Part of a small language model's weights.
Size: 14 layers, width 192, 12.3M parameters.
Architecture: RMSNorm before each block, rotary positions, untied embeddings.
Training: a variant of SOAP for these matrices, 145M tokens, 2211 steps.
Each number is 128 + 24 x the weight over the matrix's rms, rounded and kept within 0 to 255. Layers, rows and columns count from 0.

# layer 8 MLP gate, 512x192, rms 0.157, rows 325-388, columns 96-143
[[116 108 130 126 120 123 115 110 122  81  99 134  97 129 114 146 102 169 103 150 121 152 125 128 130  90 133 148 151 112 123 132 129 175 188 130 141 130 140  93 100 151 114  87 137 161 156 120]
 [117  87 104 139 175 117 133 136 137  90 115 120  90 118 107 142 142 171  71 105 138 125 133 113 112 138 100 124 115 120 130 132 109 146 181 114  98 156 163 124 143 122 145 130 129 149 143 112]
 [136  96 157 100 121 118 105 121  89 112 146  77 120 111 121 124  89  83 143 123  55  96 115 158 124 100  85 196  93 158  88 168 125 164 165 139 134 138 110  83 107 116 119  94 148 106 131 110]
 [ 95 136 147 149 132 146 179 119 104 119 119 137 126 113 149 106 170 152  90 132 136 118 123 140 159 118 150 113 111 123 125 130 121 158 115 111 153 138 124 134 131 109 158 157 147  94  67 116]
 [152 171 160 145 147 122 131 157 126  99 122 151 112 107 117 135 172 108 141 161 108 123 122 106 125  83 147 120 151 128 134 171 168 179 120 119 121 138  83 127 130 175 156 111 136 115 134 156]
 [109 138 134 118 104 147  77  95 116 134 150 123 108 113 151  92  91 105 107 118 108 167  95 137 119 108 149 148 112 128 125 163 108 171 111 209  78 156  82 147 167 159 113 171 112  90  98  67]
 [136 116 119 125 143  99 116 125 102 110 133 119  76 144 150 126 110 176 153 151  94 148  97 137 140 137 102  76  75 145 112  65  87 147 149 149 135 128 146 123 104 122 126 124 131 133 110 131]
 [110 114  89 110 126 130 118 151 141 140 103 153 122 131 110 149 123 146 127 134 101 152 122 117 146 125 142 100 115  77 105 122 130 111 130 162 105 140 118 116 102 162 154 130 157  97  78 154]
 [112 133 110 151 121 110 152 145 120 112 164 168 131 173 128 186 112 156 118 144 127 102 153 176 138 131 160 128 103  95 110 115 104 117 173 136 101 161 158 113 117 166 131  67  80 111 103 128]
 [ 98 133 121 128 100 119 111  76 116 103  98 136 153 134  74 179  98 140 125 126  85 131 103 131 162 104 149 105  94 101 147 107  92 122 126 125  93 145 133 116  93 109 134 120  94 135 103 132]
 [ 96 124 109 100 101 127  84  97  97 108 151 150 122 122 121 184 145 124 121 128  96 103 115 183 195 146 160 114 165  93 143 124  89 112 135 130 129 113 161 122 121 101 156 102 153 130 145 101]
 [133  89 134 133 125  63 128 122 115 104 130 117 135 140 158 149 158 120 103  80 108 182 171 163  67  88 113  94 100 110 163 120  86 142 170 157 115 102 104 120 170 158 121 115 141 140  80 105]
 [151 115 147 137 131 151  75 164 139 165 101 156 108 157 130 117 160 187 118 115 125 148  56 114 124 180 120 130 139 163 130 153 154 145 143 143 122 111 158  89  89 117  97 126 140 108 157 147]
 [131  62 147 167 139 109 147 116 126 123 136 153 144 154 130 123 125  87 137 138 125 180 144 128  97 128 141 143 107 100  96 124 124 136 120 121 140 141 147 135 131 146 107 154 128  86  97 118]
 [123 119 152 103  85 152 102  99 115  91 138 168 145 144 109 111 144  80 129 125 121 156 137 166 130 120 165 152 111 100 122 110  78  96 134 138 170 138 148  90 111 141 164 124  88 134 163 147]
 [143 161 116 137 144 155 139 159 134 100 169 180 121 131 160 113 128 136 142  88 114 155 106 174 122 131 146 101 135 105 156 151  73 113 123 143 122 154 150 134 147 138 135  99 138 138  91 150]
 [105  98  75 123 169 123 158 151 122 106 124 132 132 139 148 177 137 125 136 134 139 124 139 109 148 142 155 174 108 153  91  88  98 122 125 138 140 129 154 130  75 142 138 113 148 153 174 133]
 [ 88 130  94 146 116 109 108 143 132 112  82 158 136 156 117 134  89 116  96 146 118 102 129  96 126 116 168 129 121 125 115  98 164 124 114 118  93  97 142 128 149  84 125 122 123  96 128 137]
 [102 118 112 129 127 176 103 113 134 120 125 171 127 116 127 135 152 172 152 146 165 167  91 125 111 104 102 127 134 151 127  88 147 125 121 120 140  91 146 119 154 133 110 141 121 109 155 148]
 [103  93 135  90 136 134  86 140  94 128 119 130 127  92 149 123 161 152  73  95 155 117 145 112 119 120 151 115 154  65 121  94 132 141  97  77 128 136 151 112  92 109 164  87 157 104 132 127]
 [144 168 148 133 155 133 113 126 131 125 126  91 137  79 124 116 117 101 153 140 128 164 142 133 122 142 139 112 138  86 116  88 162 128 145 148 152 103 124 155 127 123 112  95 100 115 127 161]
 [131  95 123 114 125 113 140 114 149 123 141  74 107 138 144 138 139 158 166 115 140 165 124 133 140 163 131 156 149  93 115 118 134 145 102 115 144 120 171 100 127 103 167 127  92 108  99 149]
 [141 153 110 122 133 178 143 144 127 117 153 150 137 168 146 130 146 155 160 102 156 129 105 117 132 173 121 111 115 111  93 178 142 110 128  99  96 110 153 105  84 149 125 129 175  96 158 157]
 [111 143  89 142 128 133 123 126 141 176 112 127 129 140 154 120 141 124 143 134 113 126 139 125 141 127  85  92 132 125 123 136 122 116 122 168 119 134 105  95 105  93 141 153 121 102 134 162]
 [118 124 151 128 149 156  87 137 116 123 138 129 118 153 147 157 137 117 116 121 163 126 122 117 104 139 179 149 159 142 131 120 102 109 132 166 114 137 140  83 133 151 149 155 105 112 155 129]
 [117 112 130 116 124 117 115 103  85 129 146 150 157 150 146 141 115 158 136 121  93 156 120 120 113 146  88 124 163 109 162 147 125 167 132 132 133  68 155 109 190 143 138 136 134 130 146 129]
 [171 147 111 132 111 155 166 136 126 135 180 112 104 184 112 134 146 107 155 127  69 121 111 141  70 118  77 115 140  91 137 125 132 114 104 164 102 155 133 114 168  97 147 106 110  85 126 142]
 [111 134 144 131 101 131 108  79 111  94 154 144  82 118  98 161 126 131 186 116 137 141 122  90 162 118 116 164 152 111 134 155 107 160 138 145 137  41 100 133 133 104  84  98 135 135 131 198]
 [137  77 145 134 146 137 131  99 151 123 103 165 138 123 112 106 144  90  85 137 108 117  88  80 156 117 140  99 134 104  77 159 131 162 130 121 112 158 172 152 129 141 129 141 107 145  97 170]
 [127 145 170 135 163 148 129  81 112 114 156 154 127 125 123 113 143 139 158  96 160  91 120 117 123 132 116 169 136 111 129  80  98 132 175 115 138 109 127 162 153  59 159 173 180 121 114  84]
 [ 89 153 156 162 138 157 134 145 150 111 151 118 137 160 104 166 130  96 119  78 155 177 118 139 119 107  77 135 119 104 141 124 126 105 139 135 116  91 120 117 147 146 173 122 103 139 125 152]
 [117 124 133 117 138 135 136 122 133 129 142 128 102 149 108 151 181 103 118 121 149 145 112 131 103  90 112 116 136 139 139 146  98  98 138 131  93 123 137 107 132 125 145 101 155 126 126 182]
 [152 140 156  88  77 116 110 140 155 156 143 130 110 174 106 150 114 163 126 160 132 105 152 138 108 137 135 139 121 150 149 118 106  77 136 100 142 158 138 132 125 107 120 144  82 174 130 137]
 [125  98 126  99 170 135 125 140 136 117 152 118 101 156 150 126 124 184 133  83 135 120 128  94  99  94 109 127 104 139 119 154 131 135 126 161 103 160 199 133 146  96 141 103 121  91 213 104]
 [106 183 138  90 111 147 146  92 104 140  82 140 129 144 109 135 149 160  80 125 114 153 129 142 146 144 133 137 161  94 155 150 118 175 124 117 136 123 131  74 131 142 135 113 123 141 132 117]
 [132 160 143 115 166 100 130  78 115 145 134 124 113 162 179 140 100 120  88 106 169 109 145 109  92 120 123 143 122 133 119 130 125 140 132 126 103 157  96  59 172 131 140  80 132 142 174 113]
 [128 140 120 149 146  99 122 138 136 132 126 117 134 153 130 133 142 124 194 150  66 120 109 139 151  96 170 144 154 139 164 189 103 193 148 119 110  91 125 218  88 139 140 130 119 143 120 162]
 [138 101 133 141 144 103  62 105 197 114 141 132  95 134 128 124 133  94  88 145  73 165 123 165 145 150 117 106 119 153 128 165 143 155 144 170 109 108 139 125 155 141 110 174 147 122  98 133]
 [113 128 150  89 136 124  70 108 142  93 138  98 154 118 147 101 151 111 143  95 131 101 165  89 162 135 114 127 146 124 144 127 121 158 119 131  86 158 162 124  82 127 110 113 110 148 148 115]
 [116  92 105 135 164 158 128 128 187 116 147 134 127 188  96 118 161 130 122 141 159 143 133 117  97 104 108  82 178 153  69  72 164  80  99 100 120 133 138  58 137 164 143 126 160 139 114 156]
 [135 125 133 148 130 103 107 115 104 114 120  97  94 132 125 122 138 152 126 152  87 109 153 107 124 146 126 112 128 125 153 157 113 111 151 128 149 138 180 106 126  98 140  83 133 105 152 190]
 [ 86 147 172 121 148  94 133 155  97 105 131  90 109 166 147 154  72 122  97 139 112 176 144  78 141 146 101 169 157 131 130 132  92 158 134 103 125 132 118 121 138 108 127 104  84  99 144 141]
 [127 121 131 165 132 170 135  81 111  63 124 125  87 190 117 118 180 128  91 124 142 120 141 113 102 109 122 126 136  82 128 132 125 166 154 133  76 134 138 116 156 121 135 133  97 126 124 155]
 [112 148  52 109 132  98  64 116 126  97 117 122 144  93 115 141 149 119 139 117 103 128  90 166 143  93 126 146 122  41 176  83 153 122 147 133 170 108 148  87 142 132 142 151 146 117 118 112]
 [139 131  94 164 114 125  80 115 148 125 136  45 104 111 118 151 153 105 131 154 165 128 163 144 121 162 146 149 118 118 120  79 135 153 179 152  94 109 144 156 134 146 105 116 107 105 141 121]
 [149  90 102 137 100 117 127 204 111 109 154 112 156  86 111 147 126 131  97 119 151 141  92 138  79 133 100 119  77 128 102 147 106 123  93 133  90 107 146  90 148 188 130  99 141 117 116 144]
 [ 89 118 150 126 132  80 131 165 125 127 146 149 133 109 109  98 162 131 116 144 165 139 120 128  97 139 148 144 129 137 114 167 123 164 126 163  74 138 104 141 112 143 107 129 159 133 101 123]
 [123 109 138 123 121 185 108 176 112 135 147 143 131 154 137 109 153 113 153 117 106 140 127 133 141 138 144 132 143 108  98 123 107 162 112 169  87 121 126 149 127 123 134 148 151  91 149 158]
 [119 152 144 129 120 130 152 134  82 117 136 171 130 117 153 163 103 135 103 139  79 173 121  86 140 136 119 142 110 149 103 174 111 126 131 153 105 138 109  91 139 151 153 100 120 114 101 138]
 [128 151 111  78 133 120 160 162 109 166 172 130 137 104 138 156 143 146 135 125 150 103 142 175 158 114 113 194 154  73 135  88 139 126 125 132  83 157 111 165 157 155 131 109 117 122 109 121]
 [ 76 124  94 154 150  89 103 147 125  70 103 106 110 104 110 152 132 156 137  86 156 158 116 151  86 110 117 142 150 124 117 158 131 141  85 154 128  71 101  95 123 168  88  96 133 119 149 110]
 [123 115 116 120  99 173 115 136 106 127 163 112 108  96  89 110 131 113  53  87 159 116 129  99 121 115 147 116 153  99 120 124 144 126 163 133 155 127 122 100  97 118 111  80 134  76  96 100]
 [114 105 160 124 136  93 136  99 145 132 100 122 132 142 183 164 147 147 122 104 124 146 153 157 121 155 190 144 177 112  98 146 123 147 161 153 133 163 124 115  98 137 125 121 142 141 137 136]
 [138 183 109  95 127 150 132 124 131  64 138 154 135 151 113 168  85 101 138  98 166  97 100 128 117 142 124 154 123 170  98 141 169 158 131 136 157 137 147 161 143 101 138 133  88 109 126  91]
 [126 108  69 156 177  69 129 132 125 161  82 112 160 134  93 160 160 151 117 157 149 122  90 129  70  89 152 153 181 120  91 139 161 149 170 126 113 157 120 131 137 139 142 102  73  90 136 150]
 [130 116 160  94 116 135 148 137  96 121  99 121 171 140 114 150 120 105 127 115 133 132 120 123 161 146 122 192 148  93 105 172 109 128 176 137 114 154 141 150 170 111 123  93 174 133 142  91]
 [116 137 103 140 133 132 144 156 111 110 174 139 158  69 105 154 141  95 100 183 122 119  95 108 128  84 149 152 115 141 164 161  89 173 115 106 114 143 111 166 120 132 149 148 126  90 175 142]
 [ 99 118 132 101 115 155 113 181 161  85 109 133 150 125 116 151 133 117 122 156 145 150 136 116 119 136 105 142 153  98 152 148 150 173  85 101 137 170 116 113 107 162 134 113 127 126 153 114]
 [128 108 128 153 119 114 135 140 119 112 143 107 149 107  89  83 130 127 135 158 159  96 143 118 123 143 118 147 146 148 132 136 156 153 136  82 158 124 134 104 130 153 136 111 142  95 140 131]
 [ 54 122  89 133  92 110 181  98 179 128  95 148 108  96 161 151 132 128 128 103 113 163 130 126 152 116 131 117 157 127 172  90 130 113 132 179 123 160 155 147 140 102 146  64 114 125 162 106]
 [119 150 109 134 157 143 133 143  93 144 164 113 105  84 134 139 109 144 124  68 171 138 129 119  99 115 141 130 126 122 156 137 111 152 102  73 170 121 142 167 120 123 148 112 101 123 106 109]
 [117 143 170 145 127 106 175 114 103 141 120 122 118 119 159 154 136 164 113 143 130 112 127 146 134  95 149 146 154 149 149 121 131 116 119  96 108 146 128 146 132 133 128 163 114 132 112 129]
 [150 166 109 135 135 122 137 143 112  94 115 140  81 147  79 168 100 132 131  89 140  91 125 116 105 124 117 108 102 114 101 114 111 153  99 119  97 189 100  94 135 139 161 190 117 170 112 107]
 [103 163 109 121 146 156 129 100  89 115 125 121 121 112 131 149 141 168 112 114 119  79 147 137 132 141 152 135 138 150 161 128 123 119 143 132  69 141 160 122 130 147 125 125  81 113  95 163]]